Weights of a small transformer language model: biases, normalized queries and keys.
Each number is 500 + 50 x the weight over its row's rms, rounded and kept within 0 to 999. Layers, rows and columns count from 0. Numbers have three digits each. The size before them is the row's rms in percent of the matrix's.

# k: layer 8 attention key, 256x192, rms 0.173, rows 54-63, columns 128-191
# q: layer 8 attention query, 256x192, rms 0.187, rows 55-63, columns 128-191
# v: layer 8 attention value, 256x192, rms 0.127, rows 0-36, columns 128-191
# o: layer 8 attention output (transposed), 256x192, rms 0.118, rows 0-36, columns 128-191
k54 088:491511567511491518489586553517459484480419458490510531444553561539508509440468452500588463514614524442505522407561470527508586517597503541546471476419558482574510533489563519514496505475527473
q55 106:498475458521525517446512503458468557457540479510430509492480556550531388622523400515507590504423538438522435500515498539483411532564599497533527437519443453506617525441567476450455566522443388
k55 092:472543544473574561530393509533503434514481504545464439534499492488596401570464454511490607441450535499502487405492546423529496519538416592519486492583523471570588526534526584476493603409449481
q56 096:575458392582520469471524498561503473483489516559451474535463555551502487446423465439402510425578560476495577512551493414459529473584529497539408454542448473458531557563454542536438532511527510
k56 085:460445457402470419506449485531459461560426491478617448482597512401551512552530533484428539470517558457573447541432528461405487502488512405502433468545424463451564559562542553521478501506503384
q57 121:474567541561422471502407412397422554577482446458485536466539519571525589520555523511501548580462472540429493452451518512492533500500482518502474411541513424517512494467462459500566445448557560
k57 082:432498455412570392478513525493477610511509604578530382581506444545479638570467436557482492441463520554486521516415501520489440510493528474534470594549481550440414587618445477493506471484486549
q58 095:518428501550546450520432450400529513488513531597462450492492464552473445556424492544490515448462461502405530461443444622458453558493462480574563456452467472496442514451523448474538482522533540
k58 070:439498419498610477512428440429551540572544565522498500512510457475449506509380531485441510467555494488500479497482466516491455507444509456534424501508409434469464542601523468476415533527549480
q59 116:398552503504350429574412493457487505651521594566466560522466577585531499575562462508579512442526570507487506409462487549522476518454395469493503492384523447514574434434527480567456528476571490
k59 117:422586573474533486499536501438433538526588535532536528428599514501613519511423570461426369566466480480516516431510551474471449504354504611514451414494521503520453498514453475491462569494559498
q60 095:530409379545528513516417545523464473424486517506451524439514474435495501447522504413454461486497455446574480506486507505557461471551446461548556549483554553483409528595574554544419500608531448
k60 101:470522438504485447543477577426569586446542441448470422506415467492476511437467477457456481616500526429429590610454483480501580514584545440499522434391499534438473497463510571457473486563463521
q61 109:403537523497467375506385476425545523598526462569510508467453552521543462553492530506523566530488526478424463409426423514498477526468451432503500458514489454515525482423506429538515428428577524
k61 077:433502510535555435473488534426412533575530552545535496523523473465506522601414505454529452489511495463550483514420572496510484472457574481510438581495508535420433595577476406448478483422556479
q62 129:558482471535527502420446527496530518486470505416570452533560461518522483456483417461491453595447443515513506438465463459609414526534524500511423573526529570457496543464586497451534436493503566
k62 086:569457481517567496479509527427520428530535473532424422542518518502557453529466364470429489485457439509427439548469550486616513565502406505458514458465510569504522506530583531496566542494406484
q63 118:472506499565425481523545424572509568575494466517399564473423616568465588462632566486431487541547523579477446490510455613506541457540516534501508467528567463476532505570515449480533502449516483
k63 150:397492436557494474458472441458448545451535555527570379507463507500549501453557522494422457513466505623405634541531510454471456501496492523553531576508526505549394614452466475577414470434429455
v0 103:356528531473441524537536541607446445539498513471525466415469487408601480484453523498498457586532433542496467539438589529510548515482452505488468443457480441528549460560424465445574514465445530
o0 108:445533587546446545524502584519531501534473564534540517453424538407501546557552535540479494448452554485485479508565504431476557521542578467497444483519468505416504539483507486490378419452507450
v1 110:556531519559544542524407527556516472567517509537531514457490562504442518466453437487496528431542498395478480525501601483430491377545531509526532583476447504443482523416407446551443455475478569
o1 107:526520468482482458417549475443513520487513467518437561497454476593486445461546527512501494562557470573489531508442493464545578518477471495573469502545472535485479470491523456489437527532510539
v2 104:424565506562408491520465514441540497468539502448451535427461500521604474507502523497530540394461587506426475467603430556536524510449555575455397473455549518471536434494555515501554503554496539
o2 109:567426500462545534533463495563546474534416543492517374419492499503471477428498432542468510503469528419525560517526439518441475488560453547481463493377418472588533524537499579555477500470487471
v3 094:467471574561548568494545467473489557495517572471518525487512532552517501515360565601563490471522483507542482531563555505563566443534515529471557452616481565540474468563547583503492491558421465
o3 106:612401465460344517594561523578554465578516533396410512535479492498656512511521466489458487487472451469558518433504508518499483585526525562446534491527526518523568480473470462533435579482401504
v4 103:584389488606503552474496448472534475579435538510546570595471520501440510497493399545494494426470517556506538513530501578557529467560537472506399547363491538491423505491498491496472494510464524
o4 102:451488507517510493537503510533485465527553458430391542607479440584547459491495471454436427448530449448473541464423457493490595543423526489596472520517548488479466476519447350455447535525441427
v5 091:578487575549505526441457470493509494508458445436425471510494523480419506516452666478482566504457474501479375503607399465614555482369557520480498464576567453513554503422496500505503503507546593
o5 086:538540410431466394601560522530498508557596463428543500527567505454604591563540482575523447462503529493602572518477479533500460364538561484417608473531542527459508488546537548590542465447471556
v6 090:521463448537485460465448484478517533395568514489469487464491508574547526548498370497386439476425499485595472463514468460572524527485513523463493551528550552538464480584511518553544527439479553
o6 087:556476544436508485542559424540545516503541585527424465481453498495409464466470500574478518391391454472471543414570496536503510556483460593521530494557526465537505546499511477500553631508433481
v7 110:449487489490531515491500581556576495480516485538437562467391510561471570536475500517514516480468478487469443508481375532457473541527512518545411454464592445493555556531493452482521492418510517
o7 108:475450420556487490465498557494520550480532429522491547539478446518491517527519452556451508446504478512502505391544483469501616510451508549509517519566487523504578513512478533433496555507465409
v8 111:400508414463391589458477468580495533503475470554482490517509546473480564548488426470502512442527480525563481568594507497491543529482481514510519429510494525570489598639520500492537541379563455
o8 105:520502525430581443519500528451533486470577521650420466502520523500449499528504548483391464471418465501511467483508493533560588444571565492489585456413464505518389492485478450392436577406512460
v9 116:540472511584524460496541592400565443532466483561474423472490530495521431498520440525486620444552558497436444481445594435469353492554564530543585510517493482518453451465587468522468489476401480
o9 119:585522488497385490505582486424539473572525509532447540545417565530505505558508479599576473473558460436485479453457493501435537489469542541555463472552452474478520417533528448516412455536500512
v10 102:492562527506470589435503533489502567529618482514455486535517454436495496525447540459441489531477417515493388495474517448528514524474482491598553460573558470584486517503533498460513416530485480
o10 103:572449528462458453603408555479419584530573426404492504493454538478522588489510450605519376458437528514543431535544521493605499507521507561436426429528461508459587516514392585574586509478460584
v11 097:544407520599490493489604522516406426442441479486466546467450504544516539503491631515562512509501497431520481520515517542541487399572443457465482436463435469475503519485429479468441528548438621
o11 099:507473341480529591453423617568536469487445507465502579492539473424482524514530547436551538520606442479504472515401459498451516543515571478530402484536594583525474514506549496493452491528465466
v12 115:481509500562473476493489511524513565504431536469567411468466463435571588469484546511465419487544488529550601538443524456466501530441525508429560510494433511523510421442505488523480499475470527
o12 110:541525467460481520407554504458521451473494595525550537488394549503515485543523475491509511530557525420457512506596562346491539537475464425480456450589522486510566547475524517491474502591450518
v13 117:439514483430488462520348545450484432537575462488467490472544601439595505620473492418514582475566500544361393529440534478488443465482535532501516388586492554418530521497574453496588577373419466
o13 099:367425616508473496583495481428541412584544479526472482505491508478492469565603553603514484503503455505479455498485530674511537478556529561474448510537439519478442528538546524528474513479567530
v14 113:579385463472495473529484524464435472512472515504475570478535490421495559504468614563599529484509469474535519444522456486531551466473493521516541349478542527485530466471505510439519582526465557
o14 120:496530537485524521482460541573524465507527549391565588493560535481549557481518540513432414524483472527553422537468428574511507397560457515493523487543513518548518526438428581601418447421583499
v15 111:452504468533534453479523553501459442459561505469464515580445508469541423480512554430527492467450422460582475458571483553523610480581484478581549499522549455558446460560494455415472517481507429
o15 104:617509449563533531482441567416514576453512391472510509436426548463502544474509492426465471563538466529529507515527421481470524422502473535521460421495527536511499494551488494533537425424552575
v16 094:505434549421530535458515509506463481471543437588447526507437547448577390459501462501484454548400477443551536497570605576541582418434488539556579542532521524462492509482429537475460457514483453
o16 109:565505445512477429474482509465489558508464447567510419485488541595487531489550526430532464517484456501538495556603519483497531541480450537448438458541496567502507518546451395476529493474437549
v17 096:444474518462536523451487553490453491507477436377462500532480526538517431469546554458451493503547508479522558474409480505520525577479509553522463551481483477580498574474640471462422465530491462
o17 098:523600527485468428609534433468485447524541556532519487518511514439600542546496563512630628553561509506419530501509527488414436442515480435505575467472617496522506406573571483542548479556500488
v18 111:497469486538519513532533576517512511396522531503452504447428532587580579615525449474562551450446415473447512559437559499509490476566477478474477403476484415554502496531447523504511584425485559
o18 106:534431481555514543481483523541611501446528505592452492502555457514461470568503564563487540528509441534548351436582445530523587583549475487541523470417528580508487496463425440428392624357458458
v19 102:508516520528540586472487520536546512530457500518580484455443520640432464560442462409440410529509458501549480553542524545509545557569504502487472476419455520501572473545486380477488579454450557
o19 108:456441491561544565480449430497526443515518414431498546515467360415451446499440466517503469488497490423505473499366453533506590523519528471515476485480449503511393491526491559446483533491554378
v20 104:538485539422496556573553457490426478556438487493483532518437478489517448510448426519377405527479457475577537495488548457549585499515474449516474490568475499509419467461377583485506488530526546
o20 107:469479496537538518510443515528496499457467397513478534483558468515468528536383499449478486554526446469518549498588433486528492475431527392500481454492512480527545561514424469495504530463453552
v21 107:481452562444512511515460564484573500456535495466489535464501547547480526494533432578578672430467380460478506574447488553458546486512561496489424465476519519413526565515487441490535457536474511
o21 107:478484493600465433554531497488536512550509475461564491470575513599522472519494530598477548470519436523518552490578493471535610523452538512571633521456554465494562418547498397480485503478452517
v22 113:637529564479501423558509504496470579516507501579548543498473493448544443387481492528506412460519569540523468439501506562544454575515463522563519498570511481550481452500560527457464485508375523
o22 116:468468520495463504537553562571497482553481537445491504523391494541447441517478421498493521474503547464477530385524481488408456564481539574519455475605498400452600511516535499534530464557472516
v23 111:462501554530540539473517563600536455507444457514457530462427500482552494564531508505509510502374480554463472561446511554524553326548546520535455452509427541440532508531388486594559571503396594
o23 116:468449407455476507471426571508562509520506471564565536507543477483485478522534537510516504492460409489574497505458544478563563570509549570465427532398478567447493544543512438500494480406515423
v24 090:489402631586579501468505507490515440550525452561482595599397525518399457556487581531477479516387531492445480503545529563551535392535509525530474480529482547483540538427509576494604464481469538
o24 101:481458359458492449502436575584468526521464394427505516537559479517555591534538572499459473494520468434519547411499499413535522526495520538397456521528487581587583536496478404510498467517470420
v25 100:567416591438519501490527490504456557495568456533597530491434557473467510455506481441447468475514504520472455451510478558469457488505578508484537484463452467459575530534434482458468498578449623
o25 103:512499503502621502432461583506439460622344513494521431459572505490446517384493489478527493495562488446485579651400478545494565554476443487500476522554498473559513524524555478592536459605454537
v26 105:579456511511509437521467472493475478529479416583627459478508501527599523515491520498509501460531559543521578513462500485499381505429512486501499559539473554533606476515438473453408504564564428
o26 106:482474619603554570409535473528489491520452469523437451491489454569532461510508491415537489482584558531392552423470522473528419434475492529553474560516507476459415464616520505424441501586476427
v27 113:507464553527391475526537581450434468464489504522508579457483551473523432485459522528472693474487428440473405495513562522430434543468544513554546518491532461523554476491549557511482513471402557
o27 114:581522410542453647576476588458476487536486507497488414452378557520552483544504509580507498510474579456543518557551489511501585475536500543554608465546523500494477493497558525631523480454476636
v28 110:441568485597424482408490511512538453571521487492533493528543487537560535573503500507521580478527576560411539560533476412482432504476531514500473459493490528504532583403465547611549477445500475
o28 110:604484520463424480486465500491490454491524432520454449532536452513508547502547577522488462437467508427457428455491594412591415509554538422431528552477417535550417536467497453516415517493445440
v29 112:440556456470503492493588573588465575449529507442474504558493435505519423537479570437541400549433503493549488500591453549567578592550479418440482504449474432479456431552487470549403483572506517
o29 114:487484534487597477478488481510532514450411493408452488467478466415437527504479485431494520538465485474521557514485488528462511559517379497507593458442490468465423498480503532535442402452510477
v30 115:573472531498457582538531466493479494448459532439552582484410516550473460470501489517498508460539468463551535477591454645455517566388461491488568577476540476520543465475483540477467457564439497
o30 117:523514455480538523511564483581511492489468552518470450506497483507536413471471615469560568461501598453482488569527462529495404558570495464469437436497528493606487562567566519514536552519418584
v31 109:469462483479583481497489556501526467447562542459423478526484513523520530523501496588524518529463451387544532578472443502463532494509487443533487504421474409420527557510471517480462476509493494
o31 119:546486510550520542499544452503458601580466543503488416470556534439482472498466522480502618458482506560523514449532495462473570463502440470551615548414570455370472496515400475457453505470446436
v32 100:526544487444585458547524540548534492537441463461598596543503596455501520477438496575453560438509400462456498543504416475470449551462539528500505487470450558512555500434531490483494520429559521
o32 108:459532601512545519506593384512449463587587582446520531524518533550507478535471531614455518482509497538523537528464608541540611514527483454456478532516517450494426521520516484501429542455518466
v33 111:535485563460527582482512480523454435511457482456441538569484543550389491488430483499543513451431525499496479489497403556493485513500429475536351533518539470498443534501614580504528489501509515
o33 114:419460413512542471629496526535467543511481491458450479549510526561518512537498591551433488458595484535556525399479437602561459574592473559456537391529548469515554480550531522538540488451477481
v34 100:492484394464429530553506475462559435482488496553519531542533471449478478442516446452582535539484417447524540555570563419496460405564495527498541369505526458451413452504436478477479432505540489
o34 097:529415580527521414453461527462545521424504458571445579515463448494498540523533551501576529492505418586439429517520417460439506540506485526529514466498428524530489486426411530439572489520555536
v35 118:533541570514528528466476553504516546540521550569470450509464511526491516497476560463475343501518494471544571534550524506539569488432414444455475587546493433580422478529447444486467452461500481
o35 108:495518373484548483454643572544560597454511435486512535591451538442497514556487486533435576497495479497542445430566451403509519517486495421567423437519558473465557547540484438481552488478479492
v36 105:514433505508585456465527538469517411492508462497428592555446518478425464515536460478522511515434508460522464515556441591570532504535477422591504544445484442512587529543517554465460491572495538
o36 109:489515393524544511547420585532518509501402489537499443564509560475533500532509560457550518535554490523537530509559413486470546476475467478539537457475591518520520522519487432552574448399499460